config.toml
n_head = 4
activation = "tanh_gelu"
tie_embeddings = true
parallel_block = false
init = "trunc"
init_std_up = 0.0266
optimizer = "muon"
lr = 0.00213
lr_mult_down = 1.5
schedule = "wsd"
seq_len = 256
doc_mask = true
train_tokens = 1029000000
dataset = "wikipedia_en"
Each number is 500 + 40 x the weight over the matrix's rms, rounded and kept within 0 to 999. Layers, rows and columns count from 0. Numbers have three digits each.

# layer 9 MLP up, 1280x256, rms 0.107, rows 912-1117, columns 192-223
463531531547475515500482505491506483505505503420583531437455481441469493506527483468525463491495
479500499428469495462468532556454430506508542444514529563540493563515484468501458548593426478460
520488513508521428539525486447485480450558531515530501537416540583460496433552549493558528515536
552525373529472562465462430487564461544540463436563539500518563418547518484539505488494456502634
504582515478510491503446537546491496565543465458519483483520419488513528513520568435484474461548
474503470510601507458439442508471489521531466532535517494511478454505544493558544566526504432467
526521548523468537518540486448518485486496445494523535437528483448479465483531529491457500483520
499508538465461562462503464454545470506497519474544573536477560497494504561515516479478482461512
535442524523502488521539473495498524456523433489493538454354532530534582529457540531493521543509
474490496576458489483518552453534469507497470568512503433483424415464439547492492465533506475498
455461545490464493477489583429517545491597471500522493471483572490515578519522468500440507439461
588472500450509489497512441469481535487540495448517510507481433519504412489537539508515534468530
550488444477521476523496556510532485453496522477534511509497513478530540429567506481490535476516
489513546530489498522520556460544570467431512538525477495503478511478474467497578413558501429523
578426461449521540459492473527484465576501476542432468544485488456517555432498434480538536491514
497582516393448464515561408536510473514503522483439474522451437460568499445483494474473533513530
432460560520510455429526591544516505525487506492508514493503553532453478498491553502453486565488
498442457418553515456487514522471494522485481543467449447495507481503562523484485488528455489512
437495478500552493578486544487530460544442416543613527527497508480530570486481481563507539522458
476514474469494500477486544530480452535480449513521472502486468529554477446544454513496587530498
541473599489525523549603524453499498532480492486505590457459504473495493512528482496479561470453
477458558478557531510506518521501483506473494513538439458559503495446512556434525467528461563517
523512486504558464549523519549495562580430521488494524469447478502545482495502476453520478533465
572467477533453540443546499537552548529505543502489517502499495552517464521510474392449559520493
487461479558512565475602449508517538506589520544466543473546478486445522552565528469459468454511
559471521512509509532495509515509419504491477520419415436506575475504483526590510550560460484552
414436543503459530501460522452552476532483546447539538508489538493470525519514467469477442501435
443525501537457447393491406482465467528421462466469498449531435470499493490525509525446451532477
467533465526479477426464529493498527535547514475503462476384545482545545487504536425523480452561
463557503509531458528531482508421412513516479535522521449497500527523526469569540471533549458520
529573480500546478561565446461480521500519453541559532464477479496414493522454509485479545520463
439514425527500450468528446453509440502522439495467487511481477419477499529463455576501485534493
502492521546433516537454502539478541522477514503497510496546491496548499507483549459497495430491
554461487538499521453491505436453445517532496515529533472516486483523541463465521504439517512469
487511484502547476525454500472532503503519471525517491482468510487492514532539514423447564493553
442431495588510547518455470488518466509496430421529508561502471492523536469481482506598500579532
523450493451489489510501542546594503475473521549478446467515404489524465496486473389496499482402
488459454498530540481551526495525489443533482521505422556537501525502505512542465495470442567474
494399477480507417474507539423445539481440512512520501498478503464567497563533475579510465512548
468563487493520505511478470494419461518515415496507503544462456553452466544567542488478540512605
479454523485558495504487468394555473465466486495543438536528441466528551528527510464521553468530
528539510519523491568477474501498511505572495453478536493453467562586484497540541496480494453518
520502498490565439502460505421501520579520507490538428556520507511514525524517536455456525535491
422494559473536508461478460456595463499490495485455555523468479510500483547479420451492454554484
451513490541502546523503511446457508512452394466525594452428500514478485467460582526433526523425
539414513496461476489490476480579423569573480535463518467511473412425482470497536557489548579473
516604545469491481545495562471435509547486488537456470493460516523483536572459472450463520474543
526503501469499464522478508556419409478540349480494588577529441481529455501436542508494492546482
556513494528568530554504529466457563529502518486466538495540447502512516508515484593446433545479
468489549476448493458548440514531523494486537419500461518443475497439537429548463538501461516501
540487497491549495463539522489497478499531439475503536474437550413470485500531511515537500447500
471513480442532513447474542464503479479436524499468499442487520524518550522530516472441532514501
520559497409524498452456524448467380605516515510456477515459465486475509578515595574546482473578
499526412505468550528512456513491517526524480514520493470537550528536607498557486488555459506512
490456542536542538458455500475505561430428467472485470469505516507478495487478527570489503441506
455461480495441449499469563550477482577504526470452458507466508547518593487532620536457568490464
464496448568511453506573520484623492489537556451510499580475494455538468537430523461494473550501
400562525506370485521454475547515490486495537500470483422458506488482438553472479538559514524492
426507529413597481479504521515457447527494535442530496437500472491479489503537526470480486474503
479471475481532485507535411499537478469551595420533517474547476497431482513542432455543542485496
484458386493495520476500433550450502499536495490520540509408565527472540492496453515480479531472
482473480434477564499418485412494557470435540490471521509544545493441450496456555496447437510431
475464445527555477550484587532539462479519544504448539507435483467483430524493438491524507497469
441449510432505470490510467468489491420480465536548479504505502413513572477514505487507432519483
476474493486508499482545447491528513502509503472469493459485543504528487500576525544505518501436
462445523470555468496523499446518514484545476484519533488549589546508511503481416437519525504547
482597428466491454550516588470408472465492557444515461496433466494497478570477502512484470534504
507563486508528487474538535461448471579551468475575528400520495494495484505462514518533496513493
451508540505477529509465526465552577574470519505454521531553537504495444528508472494508481522522
456529432438497471545477378504511494505534411521481541480524576570546547537583594491475456455524
495516603386501530519455518444579492532523451524482478501525533489491535489489480552498513463467
489480483557516516580462463537474534492524408459436555533488517482498582517513567473538579522483
556465482469504588523519559486571480520531547553563524529486571465468474465541501527468492531497
452466466470563479548481448471500517444619518499542481433468475515577534527444525486437507499458
493484524559529488548528485479490481556521502577446475428469543485492476480493525481504511464474
520472475529550462534492466452507626549494518526519535552533506500482467500472545494494427514415
486455483534513534492451536445502461492511535512491532486555491488454537541492503518492492547517
503510521471482451476597508500479528451505476405477526524476481476554426550536532448526474550477
483556485485450476486468563535487470484425505490492515489517483589540453550460524492510488485467
495456509473517453495473540523485503513523532468460511473495499475539481439476501530522525530480
421565560503510502526546482552475495525539471484509508478554525507459425480538458478513498511483
508484480453464407537527549436611530554514567425461606537556481517524521547481442455519545611455
535511456454583493481500602477508474478454504415463456500466523510522503488509483502543473518442
462507457526505477541452572464511507491470468521572533532500578474415509496495496489538550522479
582521534517476481522544538522445426542544500518474493473450474493465567555480488436476480448525
460449500480475527500439488511534514535454493518569508397477507512445510483504426541566506480568
509502548473567558489564470470488493528485491429477521505519523541477454543408483549489487495517
548496513544528393531499493454521427523460458477463540504522403493561471538538524504480441471517
523530493481516484492495497525490500545478565562477519538407525496512555491496446535451499427471
502480458486546511499453504446507559534518433473503448494492403516522519526495492414573508444483
492525533438496549512534500524509562475554500525512521432542441453537502464455517596567486507478
456523425439491470494524475469520494498488477445457495449487577522541449439488490473513517481521
450505461535529589519470449524510514567545439436512498487561500466515443454539514471511473478568
567475493467419506550482531480533530509508539561539532510422478488514492536486493471563491423523
432576538497510539568522474535559462477496485559494497427518499497496557592489506501520477531486
491433514490496530434473524506580491537522436468576486509486544532433484512506469514518446541470
499460551535454472496481597494444426447514496558461525494523470468518523525530553469489482497449
522509514518537458504491497521556446509451524494580547497477540430522569494523481451539477482536
509486503475549469509500499473468480515478450555462472564472534454560543429513563421563400575534
471532524510491470499514506564447586564507489501502509532536520464505498500557434445429480498476
544448548596482459430556506546452515539467554571498561522537520505543416507615520476433518518520
493574514596509476475530517508580489429498559511389512432514430505556503478486491533527471499455
451487516503500479511506484476493504549532423477528428465469451566497507427525522528534470523506
536460535537506553475494474462496459484488447445502483570537496556468497535517556511622456452458
480532512457510508524488524520522500416517476458487491453489484553555530535488443554478428512459
450497486481521498459544521485489480513525454490471428520521484486493560463475532451505493555479
531527482475464551487510505534438453517484471522478506518519518493528488488507460555495504515455
471397452495553506565465525523509505510526431542453442530498491555460519477504564449487491525473
533485466513569443403514444447461488568488473501535514532451477493506517428489513547526485486541
551423519505519565482519597445563435480485507516487438470574477467469410470484486534541464534474
546469533452507479498533569424517486520454490555455452470429476484453519499465484554552467533513
516503486447497445549549524463467452466483552468589472498550456445543526495452552542549434466470
551397417444490478507506555481552515494466573475539496490538507524462494581515506486524554528488
464459451470408501555494488564538486471558434484497499540479509581505482450538481468473521544516
414477482496448484464498476520496475530532501485496538496513451523508520480490484593526508495537
501484493541517573489504520524516492475475476489494511413505531486467453539479547454541501438501
532527515504527544539487510514509451492499382444517491526514499476497508491510460493491471449504
555500537545476530455488602509442455458500557488465501530402446519475521545445555474485501473521
529510490505508468501475537466518486544540490494474480490481468506524516472574505518481535493479
444571478542549446435540539564500516540475531452518568573493534522480491551551422517491445515529
539458437518426476502466487449556515562497501516416568503425491470530560445391505527543495498489
552502488482545511509461493536450548505543485512474526496502443475561489489514507507532516491508
489475490416531519477513513540573499557560533479469485533490527500487493512474501547548518471496
515512496455482482498486510576508528486522543511397516518431506575546558445419531515445512565540
520489471534494460498520443477471489449594429483510562523557501537460428437548491525501505505509
482499501499487560464479542450435535474532497494531502472502515481443490532519496519542478545495
578469500463574456525530477556466469495536461505461494459514496509584599495520513510482506520579
512499549487592537470507447466486481515559452514452510571480518519469502551531554518544495546473
514426467461473488520614438458498518468478476472479497553583484493439472524535537439446581517540
538505549541535484543472579521561440494542439453512437531530558485415472433562517494476505530511
584520462474554489477473547466456435547423516467550488556441462504559503512519516548556479563447
513538533514509563519611417471506522537590525350515554561532389465516453517465505499420446502503
479531492515467472518560451525533524503474568484526567510505541521474440472523494513495550443489
478456481528439557450439453495569486557541500534531493522524512505510509528452471544487458498482
507470513426581468488488529481501440416485465447592478459591541496416527564502459560537513562491
497569464519504474542481508476461533520560508506555466552454525521451544485538510502455454468523
536474482490504485504476538491537562529473474451435518546459510470458514512501482554537497437511
533564432491546418510595446451471474524490484541451410504517492617501493432486448440546534477453
428449513528494501444474544498531454502477480506543562481462498470469432584475489540486461572454
438489489547490537478487516504448488460538489493488450513511516496457509545469610532527590451508
534515462453488465462484435546504456551505522432529514529564439553530550574513518523506462529490
563481504528516463472555426502475500537535537463464467557509515514546486515498489510504491467511
509535474545493556515517495478546514435505436545552413532482530444484542458485547432544479483521
506638509530518424495546531480467483501557445542492559461491459480538499468478504447497534532512
507551478579511504518490490410488469538527490504526494491543499531483549498529578519533519482588
502522555522531563487530490531453525485543455492532478556486552514480483503533551486478518507553
456424545485474425499476557418493447501520508545498468572481550519523523530504496484467456504391
484509494503495519491505512484489450494550533483499563556478521441438539458465464516530505545516
509543530586526530524507512435508464548513480510511566482444550524435537487499548544386478423469
543537458444558516492492542529563438490483488532516475481511478486485519587525613496482485623545
483522464455537451524510514524470486459546503544448532437529469506521535517508519507501515526489
446502463482469539466504519472479467520523481500533507528446504532542465478420551556420490472505
530510482496506423532497458436535501514454517549438524436515503544477511478549429571511430506534
493401563534500448485515555536465517461504504467522484489519449449448536511495503542527517482476
549576520474485536549452483446471443447525454522568475501463494517488630541549568468473501435512
555462511536523436496534485591558525476504508427578509470522527554517501514503525486546508471531
466565461544543529481431530426472520467525423489510449474470488480522470520451500530520490531516
476504513496416506532535505537476456466508495520475404615526458503444486544487453503511502542466
463465540476560475523467501538511479523568523487544475455477487497547525465466567506513519492513
484593582420565521387514484490555443512503422495571589563471562473459490552430536508463468536485
446544454571563487526517395441529541510494420458475524541532479480496468502520595446472433430415
513501487503572472465468489484503493475524508501449474472482489460529528453524484521556435521492
569516492486530500442551484523483453426547496515545412527478437524512475470519471505453515555528
561533495529423524524523469511497478473553505542447556459489418584598480493467531511451528480493
492447493534577389526553508506529486529509485462442490513486532488484395546507550464465516498421
465512543548458489486470517435409513468550476488454598429550457453476504479465451483508457532491
519488402543509486553483472496527477522442533501545472512483506555536522490469486586508477516468
519517480641501517511524456527530456528520480433443474445545519475536427516472510550457507510423
452469465520476472479544473586473473548394521445487563522467457541557496495476488567524431494419
456540464518542473510514588517495534428588500399535564506518448522568500557490482463518530519453
521489533551533538554544493559516561474503534469458523472510462561477497447591523463564469498476
556517503491479482458554489424408560398532490501572492493588538502511388464507441542438526504470
497513486530480515493433463421461504453538517493544470473565535585515518503541465502538457504500
549525481407559551643521490511518547557541505474498468427442473470447435411466601530471505446408
443533587492531533509489449490561424422501482439528567543492412495516564459572480508502429522495
518538447463576495525506542446498547530455500522539495471386508521489533474527505516499475511484
461463484518455504548472566519456519478529529493401464528459491440572493535563496494519485572539
483534461550494501553521574454410557491549555543450467501466512525467511496504454511516471555502
510529512476546331569538521482514490459531563548466509489442452514495522472488553527481521471481
552511522590451476472488475539453470512447480546466490465500519481432488578526478485515459499508
494455523559462490569468524548492515563477507442483530482509502500519504485474529499526427531498
483506526509488531414450502461520465547534505505515534528502434467487547523546510451487509481487
532419481465485498523475502510504462462497501467493404487512461548564487500537507517535495571409
508492529489493485524513486523505470469423458557548472469491482459515427555491483479544508460499
479545514544494489571559548419518448462500442505460572548490460513421483526541532537456422517490
536519460532542488457527574456462468532460550506558488469480427505499457470586473525536508504540
485509553479528515529484500530474542527587522507546512492574518461548549528524544536492549514447
483495435572535417519535524500472459553541488465503540514492473545462515458451528492526456554506
449453430498518535583449505518530522471470526482524472519524491520448480546563582532493462519487
480513502577514546417463465455469466483553465461501515510448527513508445475492454469539487526421
509472462560624487564469460494473536563484528388543560487412403503481432498530550449481479525482
460434492451409394494478483564434504470498445509551492558474447492570464482514558529542488458491
503466486591546534526530489483474522518506501483517489461510517555452500488449453556507437498517
494426550452480508457538509464484462552552557481474603510476505543583459484480462520450539524450
544431443474525514437506491494550536505474463444490566470522523488490523510510432513493476526515
455544578594575437516509502470486442517580425478586499479473462419477564453479482499541536516472
563521485469434491511487491492537491507489481508452443460481567556449470527451515518490381502498
502498542573522546531555481525477463537474477523548521456453555478489527515412565464454500493473
490587507517502482495542416486544547563482514476474573454496525464476473572533468499462521496553
456493516432515459495480490554535550482518527459545557427490467503440465466455600524553512508569
577526562447509443476533534477449490508545517473538513572541492464476411439563574516476532489571
506488542546488510531384612524456491484520454475480468592469472402502463450476527503562505530481
468460466445448493540517496554464510547511520492565511451466442501418472509560485464471484565531
494557486484492529493467482531476514444489488552500459546516515567551500530547493484540488527530
479514472481484534512465485471486558474579560558541549542521442464500493482527534524532465528471
497472515528570551495467531477507494483522548518486479508421519479449482522510439541513510523475
# layer 9 MLP down (transposed), 1280x256, rms 0.166, rows 912-1116, columns 192-223
499525464521552435486498456522481510481579504540492419513540469494545468540427532497490434506381
496487481486516419508543457455462522502554437513500498365461493474475451502533483450574466477486
524546510465514501418513463489515454619460464559461472561561492530533515521518441537468507442521
477534585500461507467415489415543497493519551466522496500492540479527483522520573477494596518470
507488462518430516479568475526504536538509477528494490476525484439425502505473444554510523562479
537526444577527490475502519495505523484510551477508423539436523491430485523436498492488501515483
492495466551486450555513509500494492513435490451511518560539427539543553444536435499488405515450
551630424504539459456521465500477511459499480456499500509513497442501584501435411505537583533548
482513546563498497495548517569604529553501507523525402460490439504493460471524485498566502467598
506574491499509437489525447516531444431489493489472480478516472499505583508521519523411489543476
520514507460570537505559517498485442565508548516472518498511503509569534502490522430533472523514
471492483522466475502536481511469511558488460490488570564502555498595526539438478496454458492509
485483492497508546500578506550487534472488505532545532542461513483474499550509466476528444498488
558422571506547483522461440495597563454532539481437502594443493515446517413436540541421505492548
500542511570480506484563443486546490493507512528519471417434548537494621541546557540471472493519
422554489489488527485493528546559516489442517482535528496490469494495458413551538504448483543569
454488562409471504455495475505508538488455545491567493525468472515542534511415481560405504510518
470496519556441464540474492435485566466486520502441578521503437555482507536508511537528495480489
503562536450503427434548409564507524529521558573501536582448522512562543532468447464416537500507
551499478539505458509425492588560531486558490519511490453512484506507428511475620546560462444573
471473423517498553478447478517507462485448532488492526501587511529488464480451485443546479537561
472501456524468426523564531551501565520561431441505485437474481512565503526520487546451508494466
538499497519501513507469572534511446447510436492517430455440473487450496556564521498512458452557
488552477516505523562463554465467437514536467498455394519457493498487530592511508488449453529527
499534442494534451523484499499517462559440514557529499508516528524464501519517493475556479543500
503502464398476458541503543523489593487494535519558555487529427504522433472497478474518480549495
580441499495539418462502507558502527461520545428511449530505487543524543462435549503470527487562
486471586508484500494507556514506474460538474526543547529476518496571478439434476513517513534523
487517599426519485499512430551491577532463538586510535435501527458485480516482500481459511560534
529521473563417553476470481576466542458544573502509544530493479502476516472472526499483553482465
539506547497454473461496487520507460502538500474507505576452513514582516404573499509553474483528
566501525560545552498477506485512516542466509439500525528490511537481520532469574436544474436518
546447539504509508509424420535550547536520505579517516509526516540490479450521499489524494482535
434421542433511559549435518532493497450478521513482501519528446563442525515484468465486498515496
449543520496440457540522484516497575531522469485436504546483504520481536465517499492498447455506
554483493453500495439480561448452507438442476455474533485482489470431461508508553454496431502472
529473462547578559488582490526548483491496500475529470500492514468551523571506544475527511487525
475508566551569493540557559479522458480515507456487547494486472478533472514507501501522541487491
485515528511479562508439434532513408479555501480440438506523439501422498443539494431418528453459
503450486498540508516446505474522477507481509490512552513434539514522475548454569541474480437495
460576464526505503551462510494500501440464538521448492467533537514385466498498521489506478462507
540460598463508517464473494473454460393500527495587490461496510491498546472467552453482473486473
583503538465444470487538546525502567442473491490493492436492470504501450501502515497549466495472
448527546515541457483508466505534455500528498504500481478493509542520535471544542492459500455552
454531515478517462463474547529499516517430560496482508539563545526537468521493458505586465499518
495464522495503490528466582468474483530540507554467503453478482502524451469518461518525591467463
534520522497490496369507487586598437474564466430462510478535578498474559506463475453537530453515
574526575527514555479462570389482451519572591438507526444472544516504473422503557460461511459505
526518465471497504522417529468489461482528404410440417462515502504542547469450439465515516607495
473479447497451548542532498438552479501541483487521536421499561426504508505470505507488530415530
526559546566486502548566542430536470507459513503470462492526464530518512489468518541471533512499
519474490439459585543447477512505510493523513519497490531460512533527504489506470527457501561521
496475471471493421503572515486487559487568468447584485520501500575552495486459437484461525445565
434507553510473394468507463510503501477467488498518466489473554456539458455466448524457479510468
648557560490485454440520516484502528432469513527576491487561476452530528476538562521536475531553
473480520447511489528445434542585490429428486527531467467498478599446488556498460467503499503463
444472531600490550475498520534518495525451574512453510428576455530471492515572506462536477473447
518451511475555546554590511512505523562512543520531499609452403559507504463470528504471490498555
485506489517479456514463498487532553483490542501483518564505516432448488512496493479549495486462
534513532534501495413528611540459542525502391604523487508472496493545479505458551451518352501500
480431586483466529511512569448469516510514469457529593474509453514556481535524491551511443463500
538540534567469561565447547479508499481596500503451443550488478539522546511469384538433481490547
472615522511508518545527440496435490531509427512495546499502540564533521497487524440472482546595
465531498471494541513487517538504478499482526523498487504504503574489515383433482535495538561493
523541478515443482570508520550476493512559500514523496511418485532512542508462451477514489486523
477554478553463539503489537537521412497444491492477502510433414549551492454518488540510486555496
464397519444510547503518500544557472503431406542502502538527463522507466445474443562519424460520
434496494448545524495543504448491566568509473491552520455491530465482531485472462514472425583510
467491459505429482499440486543470543443475453498471529449458518541561511504463522461467449550455
434469529414535510529556518517507519521488552449581440543466465451471494494538499518509495509552
517443524529495479506451521529466505503476517479476476498434559512553475485496539444538543456470
540549474522493518459537435499472535570399523468502468539544506365465503454524469527448524559551
446481453444391466500538441544499420530489475458474531546482527513488515433441458504482524578478
501520465517511513502539575428505452526542540471533507513570528555481389477535526584459452511454
522474500554481495455551473463544496453475528497486455590492490491493443508413464495482477503510
484532497539501464420440467545508527496497543537475527487467570460449511469495463553431515518508
532540415498518525508426535543498361541558579480469482418505543488449493505391516521549446493552
467512544569508542526575467505481468485547477592450435556493495439478522453471504460526484582453
513436548545599561544637471452491578576523525582460433552481549537489510537571513540478531544537
446495560515457453501466508459524463498516517538501487523592517456450491510518478502446515484522
540461545487523455518491511469443550476506488462536465562509521495408467560536544553490527446407
484574565571508519491529478484469423468539494633477423552506447493448532422529508511524441480461
441456504515485553517501489481504491500436442499517528524480482448508491493512535438437524502456
501560481489505477530599542457554501531541459561443519419469502555529545506431503519460510518554
480467507505579560432455455555577512535477550452459475479506478563460533495469496552470513454500
488453513526487424481545446485478505473539533536499543568450485596576494517491533465442629554461
491476460509492531466496522524464525503498525441552495480404477617524563526483532493453462576475
589511523495559473440470551494467566562440577504460553561504470498534473553390484486526476455518
463482470532462523497528493595473498529516464419504560449438552456466515464486439541523476466547
497490488543538453522563486527537470494500483514423492489570481521547507570443506596472448435513
513473543493494542579562510520501492521455525514541471531440561512484444488520466408556488467558
495541496482469469520496436485459471526510439527461443507564455453512491512536537513463568474457
550539459589556475487491417467544553485538425495585558522521484456556487524387436474524541526514
484487522452488534490543558573404515501522443465561544439448558493492550457548541486522372562484
462454396514487484504476481548500482534460522492518558504473563576573517554466501444520485455458
472519496496525499447439458519506617505467528511520421519501479519465488537443505524502505543495
496511513457564507594508565512439487524440488470450457514511477562479523531473498481531479497512
533536516461477443413481490487510492447543509477540428483523532550481525549457529491551490497577
519522490499516444424506514483486461630501495503454547510519376523501497523502481472437528452485
510509497491482440495518524519501453544496540516454504425466449519480478478493527497519520543541
503512486493521542505493495497500519495497502523548490493471413520454511481440498540547503497555
478514491551493533424484474502504491536563528502526442522544462523498507490494476509409515471570
556465568470466461484518479532512494468448520462575559487489538459471552501547485489434495452515
549496526580447490538360502505512545549504465518442494567436456481485505565530466511428496547474
489469451478509453524523523550533531614443497527491509502445530482468487507529473497489467506496
517545469532454505523486461530464529490519450430486513528542453432538478521522484483561522522512
468495511530478483467500493461512469475495549525492421420466544507481530462479504482439528491499
536516503468419507473517515442523486508483492483548563443422562453516468562507519568471508475497
465508471527449496589482503476503474520548534452484456452512454517532495527519493470438547492519
538516621498516458501516397564482560517459520449498492478449526513476642520483504395476533443506
479494520527490522558479540523462454565498484550518495492477538486510472458548480507541508569489
476530469533507536538526455523481450618471463509504470506476521455484477506469581469397540523434
433560563534535530547375453438520523475486437498545405518459490545536537463521589465484490475443
423472515476507460514452490511455485517458573527467503563538493520498468506513498484533520490503
432502547440525452487504563509544515452544583540526429490469563486462507487538529484454494515524
526481522545475513457563456522539573558602445478476463537511423477545494514515526563406484538515
485562510534512484426504399542494483506473546561447564568419516512495435512575503566482531515445
444495515484592491515549515504496434510457484470556497522511486462439478464552470525485478435495
497483473472458499527472488468514459563458456558524493557539524475469499480484575538516474600548
455479509471556449541549367540544541525565376480439485471548477578507506505500521500536470500464
555428486616500522486497517510407539465497506546517565495515496480447511523554410452454511472448
512420558410516526576556497413505458511523424465468456459498465589476540484515511510526505521521
516551558535468505518464565497462480499522527540511507491465500528520421524487478536439507495479
451532506436430599473471454585540555478519482510530555530488523492434454491465493547482475477455
496524447489460530535441445525530469506465478507428525476567512498505598514525549493532543491510
459559524496570477512616506573551507518560527480499480570487525517537462524436495486479534518490
446492546527473515503520492455507537500455546534551471574538546413450459506534487520512469495465
490559541478512416543447453474527474501511537545448493490533377478473572447476431503508531414520
502534455503567430538474505457492514453504434508485597455491475465493464511501429496512531513539
392488540540487503501411388481485531512535520503498485479482510523566470482497498432531455454542
487547523522431502535534428499494512475483514573505522496519483455412532494544576500359516489487
477499425604527521528492479471501454516477439514441507452463418518486452464455567540444502481551
524556461487500427457511499500401470535513471503519432461509479480450611518566464439504439501473
513541461512536454537470552502515507513489495494504435448576541532486478475441543497510477427535
526512455507495470488481560490517579521484562465582508515452450475409501454511495479588524450543
536555499497465486490485428451456541448526454484520513510404509549505432544526535527509449484487
483509477538547490474473520504472480491519502494515515491472533525526466440527506455515491491549
512478426553569569450503506493475584456534471469580452449430495489520598525475590514502491519511
504487555472421558503575479470432565475528478508574469527559530449513592465538444513510489452520
483521516490484478486495521513482592529516528582497502494495558533518475480461441444487426515451
526466586525502458531409455472510491489500511536460533452475557494516460528536571505522517503469
474495478495442543528436465500474562479491531416572520506505473523460553492479495469523514445535
521488534484496431475559463529467513462480598472445393557507496477511495554491528461513517500448
484452503507549466516364470578496585520497488516502496499526546556486551562507450482538543494517
464489526485529532529514455448483463566506530431530478452470449483537427519490484470531512469508
536482481515538534527538476482497488540484525485532556479479456543510526472536455522482508583488
506484508512505567557547535509451464500527473515516490515539435556545507477508470526537516470574
508510521517502508518518550550507578443491516399492502456426464453475492465499593542483466485430
505536486356514497506494464609512527466488496461541503523510457512502471544481450465517492556549
491441518524530543526469456493527455589453536450536465562533493500473446532421465480491585473505
506523497463547537525544513494510549538492506471531560538453507455428500505564468502497457501586
514496575559537523459499454501532541479509530514435436523521518448464494453559447450486473526461
511536542476484532457521471467546518533474525476511497546465414530513521475508565448501566498476
497536480441470519522464479493509535471430501456462535512447588474560443440498504460554525456464
551490511531547487517489483454498512527543576434446450417503509592454492516515482573469368496433
546546500491537471497488481530498492458451473493497403527495484520503468414535501484486532555520
527471457516439546471472458544505504522505488509546565495535439534500576523500556519472418466472
485494506548608529539502536515484569515502440512485529463558485486544467508500548500548561454527
535468524536476539419494476499508498489463569529469483533530476519457460472571435534504531556526
426501526466470480483523502592463543477586481488469536528511519487448461570513471538550428519549
482482545478450509520442494500470460469481552496541517432473560504632482514485450539437472551513
500469497479499556548575559521507510540518534477567510526524551518463505465404529515525549489504
540484519468549485560539496473463500557432451526471440545495471515530495493548508455458487511526
468513482520545466484465506518451521482480504454543490506455570423473564465494557505486540445518
458495493453456481502543630498554556541493457446428547524534538485467513493470529520452512537512
478536451502483548454528497521524548517451549463499468512472523490521438500496543503530539454541
500479465481447494527543478489532531526601599479456485493556483491456520466486472502508502474533
525479501483526542539515558485465421440482550560482526485523598441498521528574512493529505425500
545599475528499443472462541526502487476493549522490471493482497461501441536556499550515466491550
494502566489475452532487434451488528525551482489392498497480493482518556541448518447542491451464
487519548552487543497542522421555499474560418547480584544485507547521535496415493503428452510472
425409495482516541516524481537584464500504527506457492463496515429470457476461453533520502488511
463481457441490428517577482489528528516504564479553443473515501491465463472532470478505507524479
505431509493481471487434479475515519464527545506492499547521497511510461496442529477420454392478
447453485529416471465561423427472509524496387450492521506445522564531493514517485548541445484436
494431553523489555430518455473500478566451531515433507510519479464441489519515500531507414471508
554528501533503523505497532508496470532420427504482481540456435492486501543472564454511500487465
493556508423508491451490502505514473506491456497512568498480447480444465497482511418413491484505
540465566476498555462491590488499516536533486507521481504478467492481511521485459533512518532537
421481524489457513527412469534507397510435490468465523514487488526447458546555503536536544474460
442509526559516432519446452467414555496452472503514456437544503469505510524532480516541537474513
600447488516509482524503527427503514526529477558491480463505517445489536470510431489453516527505
435566511545550473572548468516507556539491519533427536521434519457428555499481520489484550469546
479576438475573479483532511469469500495537503435468525487474551525453473477490454443523463498516
506516489480558411495594518513476509436518494540469487477528487556510477505475475467530550473472
480563498512466455496474482592443446491513542540504430588528522520450511448446466513522483455449
492416467502410463470471481546450432454447527425456433545500520536536437512433485526496488524581
570506572474442449492530507468508525418490509515489513511484446543561534534403526499445505496492
515384513517446501444491497477548540494508510495478517490526477488572547503499565514439543468556
516395532550503475437529516536515487471459493504537503482549484554494525530480491516483494485528
529563504512413498435568521532599445498488527556485477445534519548531528459523456532523492481525
526473483533553495506560495538504437487541584494571397561372457493547501451401408511524465496505
509446470522405462458542479452452436518548455403486548524471462494520474563518553547499599494491
441493509563527476532400459512509505498586510462454458497489460499352478533499517476559481504533
584516537555482458546526512463482454444522537521452531531496457409561473518448564580496457483467
517415483494556544554557500505523521456484487491472529463513439479506499447504518510516528505496
514535474461538539510473453454490411524522501466417554542549527479507500458494473576535444518527
457512470499450473484380520498476519574483516518524486480497460528506470474553459562464440483489
522468576540583507531594553494494557501506520522503506418516533492509462418384472532412534547460
512497493506524517392612527464529468524478492502482506484526455509458514518535458498575448576527
542563513442542571511500522508516438521470564496436436446500523492537434465456377523522531477460
490520592476498449408423436466548502538492498510551498499462515504527534529557418496399443534442
553446472487596565472507575497547482509468439511486502474496451461482489545515516441553468505464
564525487478560459481506525539556479506488523497473541462463476451467500515440507563405517497497
527459548460525533503426487512523533466497481517587514518462521451489501487560486526523503552468